python train.py --n_head=7 --init="normal" --init_std_up=0.0146 --lr_mult_up=0.835 --dataset="wikipedia_en"
Each number is 128 + 32 x the weight over its row's rms, rounded and kept within 0 to 255. Layers, rows and columns count from 0. Numbers have three digits each. The size before them is the row's rms in percent of the matrix's.

# layer 8 attention key, 448x448, rms 0.0204, rows 256-318, columns 112-223
101:132164091131105076096095111073132101135171131149117155118134084076154150082149082091172125155144164118062117119134136155140075089150137135117222072133099106150106187116115054147124135099201160158127159148087126196133134098145114180135128163135170121080151142120135200137182151076155130142110167057174137146111111170143126124136148118125
087:089110115150145174133124130183163130154128135152150081079134169141108097156129186133118137132126123135173116101140133090115132166057110138110063157116126161120159118108082161131114124172034137089109063135155114046169146166114160063147144015120124138144064098154099049119107129202110108103169081159140151134154203074124132148110086148099
083:148165133078096123123144106092106110088130120104177153113120143102126151123097053100126139145140155089082088160119088125154163102134090120124150131166106100104110121118165084103142127076205126090161149084088136172068098051136127187101102238144135076121168097126156175153105115074121155156090146125160087102123088148073123099127140093174
100:143154117119131155165132121092129103087136125101120169123085080115114155089122109141169112147176111100106069158134065143205185113160166149156139088128096114108098137132161095161098100077148134105145157115069147186078107130172123129089118163098165141101148117127179164129122124075132154154117132105146154147156106209052136137127156161159
075:186195161064112139137129227072164130099147108146108117122107141129097096128143108118084131102151149132145102094157123104156138157121063091142119107157171108138104098127120176173145185071160101175152146101148120114144135091176061169164167143158189180157186129116141146164156084145094163166153114162133158128110102137134231166142105168136
067:126123095108121146093151142122168144165085161089136178130136156105100139166125196079102138076145120151143160081154116089158124125048119147125100155169153136161151000129109139143140124080106089133101109100181105100168111101115163083131129097157159178139142088111132016179125137174145111163146103163092123095154139143157132126096150149092
071:080139117118123166105111150138156144130113144136124156133156154143108108151065166079075111069160117150172172105173163051125148155069132136106101153112179146158142030111115160141203115193078120099130083100163091163173102106091120072137150074148126110099109107162171016161116146177118105156150068175120115109188150155178094123174093140120
065:090118172148106089172127121145116144175111083133080114151115107161120134065136141190124123119132114126128112157072093133096128139207149141144181119104111109040135255148179098091123168123147151113133167170128172146104140090132126195129135211106079113099125134124116250105148131110131145138135197104135118129078126135116117160104126087092
095:124097097134124136109143115088107180115099131122136113156169138093107148149078151134074176093152142177165177157192146185185153088127159197122126209099129156195171094155137119159108129188114107159147094159157109183148100116119068134133128048148097111157101107122153056115119100155140138111095082141116102115128145121132073109169093103115
100:136160139156152134095134054100093104134099140117122125073122134097138132085155081130171112117128155131113076130097136117142097108156115113112111139113117072118095206148201169114056123124134093136116120146110169105148164141168132191108121104143117193132138082131178133103115119095106153127087115112123190161174070072154097128154122147117
067:114143141167161108186140102147099154158154128158152154189122074176128167087139099209143107141071168111173081157055092134109147161148163150189171185140103100111133248077155096120184104137131150129180152190145117130139089109145106155090105196096057093091168131102110163065126155101158143124111157098080110118126129118135156070117195093160
098:115149102113097035147137192092074140087113137123100147129159182123114177126094115110096105111090112093167132167188167111112116125126065149142135169123177180182077129144090070163191099154138153201117152072122107144103090129126114147140126113106135113159144137191072195149103110158125137151099119129152148113120114158108101119130080148070
113:087091115173168151114090111107102097134137118202106064207171058121099147127101039119074144116117236073191128173133169163118158074177113101141150103078102153141113142089094063136096128170153153099106118139090110112107120108122097104196086072112170086091111148100168149130105154074087162107062115149184151182154160134109065141111131069165
148:137130146135134114133115107174093136165176110147106103159140099114108154073157098121116112179099153089111141151077143178132105115181113084136157087128104105077130255115113127054115148145181146134130160135085185112106136106123103149152087156129172163116131119109144176137116149105084108105139163095146156125117150129150115145096142095153
104:145134058150130082136138104085204093108109128118098148126184160174117121165132115125113139100066156096105156111159122141107148132116184155124116090141068121152090114096168071104140176112106190168073086114173121162126102106176134167164083098158183131102081100081144118147099181092132117158136147143129085097149177155142115082149064151097
097:130178118119092119188153129104097096157083138113174113131109133139059098192180187086140114155173152169106136139044163152178109087106077108110176101136123133153186138153164136170139141138093125206120137138167050183153103115095128114114111152125124154130129104081157133158087129101137085163127174089122071102137095101154099128105161154174
221:112128138148171131132108061138059136122151090133129090156131114132107171083128078138157115165072132088149125150070142123126118096194158116120148132083123078046154255102160134126095170162170133139116156180079169160111141113126104136103158139110117140150123134123099202096158143104146156095129176099159165134119154100095074099163110101130
108:190079187124107157115127141108144170047127133186176135087143157098074075123127110122155165137197083073118101162188143096121121089148139107157100145111134118146149149105118135201092153129092107147110127180149136109118132143139133164106076085097169136114063166096110102092121137143116161162102128144128087154097204099168141158071157082107
098:139145146063107124132116153154103144131137074128125121083068149075130110112148116089151118117116081121138122144166150104122126165097135105153099197105126126068091129124093198094182175152195105172112122073163131138109129104132087190079139134127115115161137107132099123080156099143130108112090090118173150149118127134086088125146073128149
097:139126139113142132100083080137139167135143110142081095109101122142095119114118148128149109162189167093148123136161132178180100084126120093172086118132102113072140206121141137103096186113168128115148129188145122128109109135162119102165096120112190183124079161075171113150096124068106189101155137108194138154130179091113095175112114137177
103:171143116134097191098171128124173099103093141128106160102084126107145155096135092112124112075099078136086115123123081100165194158137160148140051147151109107127077036118164134161131158149148151156067104127134031123129118138104127155101208094136163159133139108077170110101169101128140068156155098085112171088141101184133186125159153112171
101:134152116162115128109118118123140086152152159153160132183125064141091103125151138129155156126076166171159134192143101101159151118092099127112211095124132110148151182115136098155034130125112185155110119200175095174099093106098167146129129057135201118178148120111189118172142145108133061141142147096173139134135107108144088126117174094199
096:174078137156092155126189136097130127150130119124092165096073167117134106154118206132123148184155129155052133103171134111198131174084168107139116167155081107117136025122136099126103138122101150120138051082148137082147103120157174164199149153116126163160116070160077112160152136104101106095151119172197119159107051092150163110082136162140
109:108118126100148182141121090163140121111110160162129076133104127149163025131111098120153140065129114155116117121159092064175155148087121114147039135124161100117131108124171121165093128199117112077104055147127110082135156133164112146156122077182140130167068100151186148103140123166139120153120099162137108104142118076138137110113146074104
106:140104127113166109076106086099120102117140153117131195104117149067155188074094087161133089192108115158085204178075082162146101062126175135170089148138128132117132102123147147054130160121118109179127122155124167101110105093087187149117122088081126155132175086127159141169106146159088093095131147107132141114131165108188103138151154110127
100:082108149137116144094090082098078200101171111082111091075112102126172099143105104138071122128112131106107086189184191058111135132096090162124169173090148156132145159099087134140155095136088125145141075157137149115190146133097082110170097174168096110129154196104111083146125092136105152135125113149169144165136144119118090114147119093093
099:145115119048119072083122154112099178056086158144084105174149152043119136142177100148179103139137149121170176180118129145125167061149114165169132110179153180150163143132142101098090186129160121188131120168159125142109087111090171173165102129111112155140127145130122201140113097178099126109077168139143116121070164142114096114004141101141
107:159134102072158098088173160136099111141177117059126149169125150088111109157158166143079156198115146108083150092157061101161079158127120156123084165098144116119140101157127152152103180058142101151152114147129112140153177107118079138174148169081124159121132107169098139149154134048129077112156125157160121142156084125179139156153155137084
099:171095132112100147152201133138163135074126121113090163097095119134143085138123164131140182196129140142079093114102107140161185193116151092209099110111139153108140003160146102130111119118154074120110111124129096097116164194159105141159133142113117141122132098118103090165135138094136158073162122118155135138114186035135191123144116142131
096:151189161113128107178187187142132121118142139129126148185152125075147141164229105103137100087120173114168125119134111148130146162139129154153115130116146146116124080101164121121111116090157106113111153078139081158109108135158135164108137114108120160095157098126145186133111162073157111132132087124127114126133080168113193153122125144148
105:117115075100135156204142133145123116160145118093156096120107152181092085168150162105091118163145156157121133108126157136175128163100126131141157116122142180121180129141120111136120132157145108050124111126146077159118132132108105104103084140112092090144138113130120094110091039112150074136122185125126126114133118127150123178151144115137
106:142118192113091152131142115148121108173132192165139103169110139132075036133181138089109106209182179111121099137099212139131083115135109099133170112143104145119182131131118157170147105165094090144132138113132078132155104099120077179112104120184128129113116188077136159096080157120087112116132163099121100134141121087136107238119137103123
083:099138157086120153122090156091133146101142138112129123162114139122115115129103208104172115113109117101169121111165093076110096172105123131112146159119157124173163131158116082140121129131079146125128025204165099131098109141115076147166121072086154089140080098120130052115159175166145136144175149079072161166137154118138121173126137098112
077:165119118146119163128185180120170144154169149085161125074128116146108091096125159149054124101152129170095130121133082141126121157114120102116118143111160170123093062184067147162109112110127119101144177100123125122188146101132174127119158181208162230156180112134158141116102119110140085133082100140099122130120084156147210082106092184116
073:061120146151143083163108056108059149137136092172095108181118103116154145127155095108183114182147113060133140150127156155089124110175103140115129107130065093111113215083185108118120140158177181164122121190094159178071142121147110159132080095114094037082116139117131183131125148091133160142168174093173141142107126106045102156156123122152
077:107146137157102109108085102143076161089110085077103089148133082110154135124160086143158117137141110111109205142119095126106128115153138146107171150081101136164096155120152083130026153212144137188146141181137170180070147129096073176108163145103106073109147123140168081126201119111122148154127175116086135184126073157118085158160143145169
073:124128139143109096151092086067121143124096100158128115141122114149139121085144095173184142188115139066104104158166127133110143093144103101151205085114095086093083227131147092130126139051101179104125137153089173152116117131129122153200056197121149103074138178132133222119133159055128142138165079127181170149111131143082140153110147108170
103:146184150119134089142092118085098141117145060131161123125064144073170154091113098149189104128147142084071076181108109112105111081109082131129186099192114094136062152123140111159104146090156135121135113072097188130106138153138106186134114187146071175103167120171182102111146110090112157140147197163110137160108077101094172136111159145101
099:155144116131136088091161177145155135088133134074123129118135155119137131115119129114104122162173129110101130076186070129155111084168106124111126124191131131229117099166121146119119121102156116138093107107136102167094145105170065134165119101138215078136183131156115088202174133083095119147155113144138140133117060127164141140151122164080
092:112103123129100113137090198118193120128139154112156151115177130143095124145172174111050159074104111175183141116189132095134122169112101130124125143129171166220205058136052152115149087085131129141125143102150094146119087110089178095111098119141110147146095131155128117155119092195156094215155106142113130083109144148179144135056117133116
093:174183069124144126133150134170111156072147152101161131045142162125168113155172117099190130133137116126015080128169125101151114179083099097158130115184141115101120099093142156112114164069133114156047140127151128086180159140185087188138149137164110223144142093174092080203110137116126107114152097153138102126103109071174201086170111155147
072:111103148127145107128141135186154130109120090115050138085130131155162138105121117157105134181133108089121131134086130125093117151176164098176111115133107102032102255151091117104172155130131115102173143152102136089114151153151117148151114184106186152101143159106115188072178104106107214037111129102169140190049175125109143124108121126151
110:149167167119138192140078129091133140096072155136146125119117163199127097150095132103118146141146099212136137157141132105173132179042121194124123098121171172182153022150169117187100136157098132119153105135152106165155059109156095133129148060137136108158085104145186087129087103146140114142142073084127125091128063142155108126149113139179
102:133113127110126165081178129150136109109206109136141110068124120100152094097165122163099135156087127100026094084083109127119099107138125075191096127124131133107073144113136140076122142084176110148064191084168120090172157122136176107119102131101093190093134111092079100094131185120111104174126207151145101189095171110123164137101167146086
099:127130106062113114131092126122127139136138111083120141159151110123127176081141117130165114137123117080065177139084126148101104164154176107122120127159111120068107144145136110073165177140147100165150127119121138113063153122094101140115133103105091076107113096104126106101094087164069037160117186091096170157124177148138100167126114126136
050:106131153132118099185116138122091141109163053141112121092087107125127160052175109147096111082110071068115145141113101161118134120187174183162082176064123146062137242114104081062138153116207141178131183156168156117095173093131136180128100239095091120075148058062079221103139084112139110142129177126152130131124086087127152123126160133105
104:151142086100107084125137153163102144150135094139113070113092140111183110101146110163092089163100093114124103132072120129112082128131091098164112141120113110122142155092058210102174109108144137167100183076134169052194126143095149111125089158155084143084127172152006123113111138143118143126189145108117106122123147074129147154203099136117
104:132121098107180154112109105139097153171106121192140082141144134108118110119159198139200096093141132160151161104109141117118109106130154139067149145120098145101086146114184067182059152208181138120091073181140194147105153160176161173108137092166094185188093108119165115072122159156119138105094156134145122134119106150087116098096165111156
045:139117165120136137166149167166108141083182088105130129111126107168164122133136145194089128117095122096059110117073104090118191115192170132169126174095135165112098219110129094091178132092152115163132171138176083111151166115130118162080158220099041118123173030092041225129132091093133104090143183114124111105097068103119180065174132059097
097:096111145128140103090101054152098175090100110113115127149138126126172118141091102105195156159128130099181143161173184117115110139129091169147126140141104107087066133091133121144139103094122141137161139131168100075096129187106115063201084170147101091120133174082116098154148109127121170088146168125154079137143172008059120127192108106144
106:125141121190113121097123078106059072144077098143101117160132074110133136123159127151138131142100154134212146137110173083078100145110176072099175110127111151088119207124105137136061098141084185137105130162176157093095120169132184148121188130143135178096138110141132145113165124137109148171108167122133172177118106080098093091081109125125
092:164162189084059121153164133167138159081120121158180111142129140084073119140176124128094125084109093134148086101100140108101199170164142145142080138130156159142116138074075120105173111067174145092099165121152144119132134155115122136138077177143032103132154101181052128127162127124170125161119132140081111128095166069117206147088155085089
094:128177135166144157161103086149111116181118131093156121148128070123106137052139149091182097135145155138159101156106138131147084127085126130088111078141106110132127170141186123142143149100135104105169122174125117122130177072140104123096129083142160123136085108106182116130074149169108080185119131111105166129176093115186091068194114140240
101:137143135088116036109119122118124128136180126133115147099140109084126124131201095102107149176037127111065122122088139078174128188149098116140113188099093083098104172109144222069148124132068129168086102099154129127178173128098073172155129131171107169099120085132092103138126192121110092072177127113119136192099160082168135159154145122156
097:081109093167207128163135080108094073161164150136145115204133102123104183115103135116150170082130168140129184117103089152140112111131122208056146148123122074185125146115211078149090104176152160078091121141117107155117173099115148101071151046134089060138114107143177100109087207129149101131115120136129145105162105157156078103206121134123
094:163107176141092108159165131140075200081208092135147196177121161087122137104157117169092146116124122103073155118156112222101101117144121137144158127170141125156139103074067099097143156079172117096121159121152156126080119129096148172116100134136041120102155100139097119171138137101096095133179148139152072056115201170146176176047157080038
104:059142089107084078092139116144092081172123200069128122182132171153127102158081144147114160093053124152194132089075131102119149132137171113086145165130151094173163129168150097152117106146088172133137151111082114168165123170106161067101149169144148094155158137182165184136140121121207153163137149139095164107170124081118120130169103110070
102:134146174132104132147135084139163171094105081136103102107167165176131098134165074144134101114157110119134112123139099132094167127146139123190052134146147141131099099141122167138158087161133112120113129106097143118098148102149102084098104114106100117123125066098177110118115171129076080173056149192137090146121106226105141135149142118065
104:135135141094126115118144193133175118158122070110091091073076177112124150114121160106111142075156092130096171106131097119102110157149117092122054128141113145116068142157078080091146100148148150114071141056162129101122124191169206132125118131133158197108094119149131128097140132137164125156094089178115154189095135149123170129106063167112
100:177132200154177095133136153141140172078175070132144130105110187112120123143121162120138125108138132113130124071174143181090097162154130109179128098152116116111089159087066134102200143061188148119108154136167125115126119139116160126124126164122138160077140136121098125131177191094163169151166106126125065117094218147109177113124118120078
102:105182137130151161163127185126138155124127118154128099127145132132067115138115082124168127078157153096140119170197158176118128110144177177174057107108129140063145132132144112130159192107178074100161085147105115112147111090200068169083090091112105136153102119099131127121089148115203178093056091163167135112133201164125127110135124127151
108:158184160129105088143156114119086178098122102151129163075084195143090113188139159124147095136160084151130130131172132122096101111104102107179153144123132155128129111095082151135133135100094113154168192138152162167170120138182136139141074169071108159145130151143141128153148153143155144093149110146127126120127108115116178156104136139074
104:106158129151140123182144096150088112131165133151123092134135146097085156117184059135145088028112172141236141131096106126105139077151124151131184178138145135156159142090182116158078134163188115132103141170140101164131132107081125133068137080143067070150141149164183119097126150179141142168109130125124145113135097169177115115155175108151
# layer 8 attention query, 448x448, rms 0.0205, rows 257-318, columns 112-223
087:109076102145152131102184143101188094131101212003115177100135107141138129130160124114059115113120100222110167093121081116127191140146134126106133086148135129184107050176111092091160083108082116130140179066090093183166168131109131080077104161161125157143122122098150104106124100187144114133115120136116134101103082154165167137104122187121
086:128189126121178091110118100189066166163135126175128123147150107189140214104132100165186118180145171102097116148090182141107110103172127121157136099159124136099121193063146174115090163164160148164148087214155143107106128149141143142091107128109093121117150145127121157108103179088133131144151163106161142153162150064107139144111127129138
090:118168134127160139098087125186087143111115143110153142179169144150133212097105076154153092183132161141095138134082163129133117123131101143147166177088123131143109152147142210081072203145166150155183101159137144132099123152144105105103135138148123119095158143112111099122134120083091152156129153134096120123078134092168090127169143107109
070:130108175176146111143164137115157122121120163162178133138118141036139171047126183122149127161156115151161148153147114143067123098110135078148182110121204084121079125144146115116110102181170113131125162158140113155141086093142129062189111118128085115123096154146090120074085138183130128112175084146199117122090124113230145139099120133201
073:158091095113117129110182102116184105120056100098094103128089131118119086153141152090108132138154114146147109102191110140048121162108153131167126166144129124159142043154113067143152017146147109112134132071100099134096120129149088137165073089042086142092129098118173085149143133155114133105152110134162123124101070185165199149074140193158
082:128144082160144082167188188089166153130102095122107140091098133179133078140109142120100131063083175096127095096196082114109113118118134111187104154168118166157152068104083097136134112019115112092108118098130207118084123114139067162154094145095155172086113124087064167167132131140109149117108178149119113112136134170161220142064106134116
080:132152106137133115139049110187096153137231170147175089143144142102172158133114148166133127118089159108112131187118084132132147150168117134055091117098123151137149167107160166182153172088141150117154092187137158144124142154126142134115117127155114094168180166129081143120147151141104147128166099112159178163162165092134074103170138050138
093:132143118144126145085068119152142166067139102064169152083148167128169193138096036137152152084161119091060131151098130136179125153086093113175115165145092110144136102145150162118130119147098126129111170066104106117049101074132112150139128129115179217135148198100131159157141122124127122135089151108151150147157069193047154144073117193116
084:131169175124100185126189117160094101136161161050176141177133110112143172125097079157156123131177103107099156167107148119135129096096199145127115190134193127161090131101124103090082078210180145127163133112126114158113168162156152123093094173152075112146130142104139077068081124102176145127116103106130140140143057080117104088123138192147
089:093161154127140167110112116163081119100221166151107112096094109051143147137159118126146151155093103093174149099135137136130124177158065105105107082079067159107103162121122077163080158145139162191120155157090110121129170156113178149129179133128141129092132118156120170133123165124122129109144113128132126095152189017119063151158120042095
104:156151153169104098135153122150179133121142082101100119140064132149156082119132150139128137100145108105123087035145068091097102136180115084198088145177127110081128118130103129206163160084094129146062147093103193120124129110156101165154170190101066115117167142117150115139168180116125161149134126117093100164125024188121162125111129118166
106:147156102172162148116105170162160146090142144112065146069045163176133137080107132215096112147170073128156113153144113095100109164103180077152148161132112165079135121102091112105169189133171145067103141109102104066192109155161127120150147147117146129113138177126063100144095128081114102060205126086137115116121149087127154111109085087133
078:155124110147169133189122118117140113124118147144162110114067104191135126090123180181138120165114108215255144202144210113194176117085148121144155103142154111135098152098145160151103115145151129109126091155086130141176136128157179070171113149163129090167115077175147116094123109097143137096133152144150101060123153098094115121115139165195
102:100134113102105080140141180131119135146122086124151111121118170207145051145099108165130155120182107151110062098123132126124165151068162076176162120130084122165124137217083148115109039125148131138054118124114154078111117117084111139140197146162112135140198134201140177149095202146143150119141177168149129125171179105104189165131125149104
098:139069072134116137132009143091139168153190081151163106131126111124169109138105077123089109128160075188123086083188147121123113150128072144091107133117148150142080136113111151145083119118128130079156141122119129174123134161185138115118125111113179153128144156148099115124108185114120119143082053138097128092103135138151162158128156169142
064:118239169132090132101207129168159159161114159091228159117041124087125194137095081105116147136090115112109100141098144101126155128121115068177145167204141087171104127140131093075103127142141143120076084094089170070107156170114149152042103160124117122134165148143218101108174098116167165198114159106140133168110123177199178118101131176140
108:190147127151167184159184154172115141073163183117145115105122130076121162129161132151114171110076112097148176121151117130186098134112115154098125147101128155105138131166137116138127154186182154117115163107170070129168131075148136105144153133057115123164138150113100139152133074076147086095157121101167113132113114170081136117092139181147
110:109169117115108097142113160153150169167117185105134124190177067169112104178120107062153134114154131125097127094082110074066162138162122187158146120122117113125178121110170157132144139107092115118091165083125103121154157119077147148124057123112122092121133131132126126111123142161155193145129147147096142090169094190072219129091142194101
090:160066076116098134152100180185157121133121158136167120129143127132145116106144137217131134127160103164205122170152127093126179160097121149101176148104155089132128119177108217065177106098158179103116107124122129155159108164129197109113121126160108143159162142179087124066122103150070065069138107127157134107055157132130169092168101146183
098:063140101106103108113157214134113075196134137134130190142169084162146136167145156149147125197136125143082087149120141088109145048129175201141127143128103116154135134128136130065130155115145184088122078136126171133118127117069094157161129152134087126149108077118124127094051153131145162175109156148135131082077178101125126119116105113084
105:109127118147122161150063154117069119148155144142135160102146161115180154056105069146157119149184111109107079129139148099134133114126212066142126171065156238160041127098083101099125070148156117152106145065140100165115139125130113148148164107083117106133160116166164168093105153094098121133120080138157144065130167113144149134093106077063
096:113158106106155091132071063134189137181142129120125084138095098190139173129225106068127104097112084099139127187040160142069172174112102142117167093120166125108139141142143152125082100118112126145057138102097113154129138162129117179018140111119126167123115160156151144087191145173128128087159115087094186120189154150101139129170077141119
109:117180153133097173112128159092135144119180159194193133146166124158109135084147161151120160192131172106151153212114179163116119091084156154146170111107163166108113130122162141124142039111123173192119140141149083123179096106098199158162121109130100094159092178196227119108121141158135101124163123110092128107150150134102120115131100149062
107:129173070148080058145151116101128108161142099163095110167109088142125125144120150212090158134100091163121162126119118181127132139080149187182103171111120128124100131126158096151187159129115174085098089125124122132075147132114104185152147137076130089116086103117118062125169112143103148121144112189121165064177103103099105070133150134155
095:148157163133142081154136169178174165114140144171155101134142143092076171122149117147205122103129121113147171124099100125146134187155123092204081078126130147128105133132146103117118122060131155078095124067170158150092066143150128198162092108040085116131162146101076177132134120133140123076148156069193132106144097202083180199051102152127
099:127105119164107129165164058145157168138178105131121105114130154200141120159122173170177159132135032081116076096150159076120123165094158103174100151104106131115198130115146134202185157161113135108094141072135104083159088088156087130136152142081175111140110128092129079156145120100086134089141091136112120140183082120118154138147157145207
104:152164146107113088134146109133185122093157096164140153094103129143145167099163121134141119114067131162139166159069078248099161092087144077102188090126092125118072143166133129111116160106148151160105141124119199145110136142145191159116166189185076115137131161148137124110220096173098133084174147112116167162139117149155118055114085092120
104:110123121125137148114130146146103111189134117136087155099107100139108075129187145137088117111189056098143140196129110147152092109104128162064175129061094141096127157119123152054094077121176153097114176178148121159111096089116170136113161171152105135131070063166125146056131128042131107087137134128108089204104096105033107130139115093114
097:091130107122187161115140136175150100078134142095088140089064136151181111168170214152116069113085130101084145088074085081095135139191123133126121118116095170101116142123143167115132108102144168161134188172111141104156134158106137129153202198181174167096101084162129135126123184158127177120130126166082154167084109107184127049152124068106
107:160131110127130111106061077141082153122110153103174156093131089076158164139161066036108079114122119122107120108072094127147080139121089170077151110139148162166140111116121149032094103151134104036144151151092111155135131174143125114131118032073180128117103120128161140125109176113107086104098108063148079109114131136067085154180126116116
108:165087134160158119098075180158115144104187097132144102133127111082180083178158083120112112110099101177178204140075127147106136083098099114118114096134142177158108119074063166074083096201142092143140147122130066137213164156141176073119148116120160073157116103129097157135066034139150131149114054167123104119109167172093110148117162100099
088:129077121140166102107175141140135112166095194087135189149119126176101111167145136105064130112125094214154148065113139147139146150179114112121158097089108171129108087193114112102122118157100141105120173076102126148125156104095158120130100144129171097160101093166166070118075110172134132107130146159098116090110109167133112127138136148055
068:145154088157144124111178163222115101072083137135088072094144113168111202087110058116119129100138138151118073151085132116140130122148125078150117089150134200107115116129148165097139186134138143157134099200108123137077118092121101105098097119116110178120155160096104165137153131104074114156138150104156106132132170103148120128088131149104
066:129139165132104184171086137139122142113157039185149121156129170116125086091134127139189123137142141070129119130149122150131153141116111171146106142118078104160124142089066166192094179104094107127118066128139193128147132188073164181115179165186077108155136119123140164162209089086127128118170149159069129111103136140099124109165126062113
083:142126129148103119107144141140112136102152025174081128151140168183137075163096121132212130148148113070145098109178143145176124137144130156091115155083094112110163168091105135203104180133131115100116122107128215084131082122172166120185127170125117140141144123114168133196152149084115104071107114160079113182093115128123140117128100082085
080:106156135100169150183106092165093101130161146148147148096157146151085154114117108181126105097084181098105122145068131163090116130143141086112080152126121148122135190148174132131161177171181106170172103152144116125102170138132116160103130128149147067136167147118093123133113093120133128107171128155117137104164188115147100082188161074110
081:110186132112144159089114093149104135144131194117146121163164104050096182123138137103177069186178137105165155172098112169120124091128146154155180117156185098106158160136168117080112112188158140121195145130154114111147121177176148115122121070121077090114143128092120116119060121129128169132169086087194135123119136096147052141146143126176
089:165134150120120124120195089071126078128102108103104151123121185101148146070122110107190133145163151153179136149145111113153113074111155096129148166137126056168102143111107076150098107208163124149107188121117105099109143112163087085150143159165078124116169155117148111116126128097125168115129118141159084119123065056179109134138091131133
083:152116096109118060169123143100122130128162120163138125083118152138142074157132139118137129056052152119076102081139085136115148148181111121095079138078114185101105101152131149182149150093117103091104161070131142149078143113129066148207130111120171148128136104084171192154161132136118117115138138104083113153139079176108178163125141071113
100:103140132108098094152187140098132100137090141099093113178098157165108112135144188070106138162104172144153174107112120184165108107118174190199140110130127080139117141139161172067149077113099118117071140132134129183098149121115135145172115118082092124147148107178139153074105118189152154117126145133113092131091078198113110125152142183146
087:138137202133159140139119079193093116143172176108122094174129142163077142137126155128122123143140135129170153130097197113168106090092144130073172086112152073111154181123158112107120214173146125167153077173105114109166169092132132060097124141211198076112107118124122124104126115073145110126149162106134099127167104128082104117224109139154
084:063107114133112126130119155113098173139154158182182172126151138068181155122161161139136147091130112099132091114146106135144128148148076155150115160089119139130136109136103171180161102106102157144090131098123061189110123134104086154155203098081127133155160058147163189141126159139122139161074047143139118142113156177081161175098141068068
098:133140041124101128153154077148125149127125140129091128115084147145126128153182165114138136196146106187104169132130160186160141137113141157077152104137109072125134144115115162112114065177158164057144124211130166114159145125096147129129112168165119139190120169125032139136157107159118104071173138142151138050129106154100100108182105212168
101:168101094098155097121148112158122125141123162095144063176175096162103150198184166137096131146157123119138161072103159158145099139129164135122117111101106125179200125086178106134085165218086082059114079114104097127186142123137117128111087155149171088138101110116125091127145138137147141101129140110164090077158149081097074104149154130161
094:109168122178154141130099047197097138131199144101127050138105122150109202167187112130139128126044144043111141132042173093109111141207192152154122103093124097076121206070204117137104179189124116084138157151084167143126172143143091145103103109124153137134086151131134126103154133140135138101122139095140152095137182087143058075148110122151
102:156080122166111089122145067121151161182090095116169151171142148081077100161154140041072121156098152179104161100103160166104104071182182174129169082194141054127136123102113138116136083176068057118132159138065135135151156137138158091134025116107069132101143170150078109106087075145155149166131115128137168085095143151113117145163178168189
097:132125161165113207128141010163110175098062122114136197090150139134178198082074049125130136170107142113085050104093180089139142112097138152083146136152205080153150107069147111130142100216108101119152119115140110146128117118130127094142137075131179125121125141144165123126108145151153077151141070126109125104119110178154127087159124192115
130:114139160127140095122138042161053117124189080142083083127082113159112171154214127139151134148092141081164128125071182133124078109157120099142153107087108070061158252088169121121092178167131116110127187203103187144101164144122119151113135131146125140126087149148110180084165148114123166103124155092143165140158160046117050113177124094147
097:102114098115161127116148111138128123133084107106078096131177146141070117169146088209102092134235104127144126137160108141113137187160191120191127108101142147097216126144133166105168101074111125103130147114128088131115074135136130124088107092028091153070148061119122196131112139128165110141134150112101071094099153133128160114165160087152
095:111136122096138142119018098103112173170154151116148134125137165114106166202036061124171098121169139080061097105087154071139122071155199152155086150091209194162147126137110100128108080161116103158146121095120095136158105151133138041088119133105205150117099104071139135136112131111174085143104121092119155133151141074107166158116110113107
099:102081098145161142140133111072119121073127119128072129088077155134146107149146154064137162102108113133100126116108097105121063126176131161129123075088111176106218132107194101140062106061148100074127166160150144112121082058129160109187095111098133146145062101106113151155125198138166126103153138092133086141140129105138121167142145141120
102:157130108082122118141168145039100135108160186137177115145229100104134146082161100162133114157180168160127146126156171179204179123152195137138087124093114201194112117139063149115126134153111148147146125111147120167145126125135114124123095182122150122126105073123183118132129078137151148174069100163115112067148181035127095171127150184133
101:128090077088132112148134151146132131128131120178161121092078150149137084162143086149147187169144123146179247156143152159153146100077126164149145090081101181156122139116152108122110076157129124113110130090165175169110098126154185136131118186173119061124143128196099124099151159177177171103142169154117114126137094153033147141133143187107
096:135174099139132153079095152152100121087167082113119136097131144115166156095091044153109085141159167061065067139140151138131146110108092091076150173195144153152088103144059073123137165145171089120131119127146170100131104144142140170148151149184139151125148140142150108162101155143119117124110114108124143124120139120185110083113080120114
096:152147047161115043162149154150155102093119125125056035132116115152118119133135156153137117118089143149179123131088053124086171180163172169157092105113115153125111131154165090199107132121151142052096132150110137142122131137120128169187115120087068142173134108158101159130164165144136143141158143135136143185104119095130129178143151143166
101:111116230130032118120086097093119090165124058111150202108179144121122087133091087055118085092169136120054141153121108194086087111095139128140126087159114133114096140089130075137090110103110091238147120138146098086084161108109133140061122159088115089097141123103189142141141105116133086189126145149107128141157127151172116147123106101094
104:107169097123134108091213118158159129124169175117158143162107113111181135099101219148160148083083151143114117109143128116074098143117106126146160172138116096108128139070098145156107067071084125141144167155141151102197189136140125171173154197209078117090151124175113129168129138139133168158168107152068101141129149073109117060099132173133
103:174085118134131130154084057155133133165120164102138158094122098114111100135142138053095108135120160110082110125090201116087127083150130194051159116170196066117151123102117147078152071128177085095138094163139172139141122125145113072123145186169146109124113112128102091148111140160138134083112139096171121046125099197122114099185126183125
098:126125057119128110151162135155143132112103150126094069158088150134121093108142145118144116102088138176151068194111093118102169125168147118083097108155135122150157133158104139151145087074142157102075094173151180111105117131106145087184104147159093156138176110158115166146150150154155081164139163138207167175061133119160153139156140113195
101:113141148166100164115170155159133106059154186081108112129155108121125172160141118144107147126110044169151132093073092122096144162104137144169089113107078128150111127164168156095120155129082196085092154102100143129150133148128146145182141169113089083156110154130068126125161126122082123145163175130144109127128148147130107104175128140099
105:146081094138138150153111102176165115077103146115115090132104116071155157131124160086084114094047107134167205095083066102070162151182076184159091134119194114083127142175153191092091094108113111108143139132104092210097173155134138138113115122074084195122150140160067143103177161184104122124161130157137167114030110214060130077127135136125
102:122163118180090150099088161155107126068170111147118136124075139069186146116085112123112098162132091098069101106145135100118130154126094159124058139114134187134132120140111125135148162101158133057154141118149133047158100151116155158216126109127171141134103125105144104137085176112139122090140095109128107122068097110133096109110148122124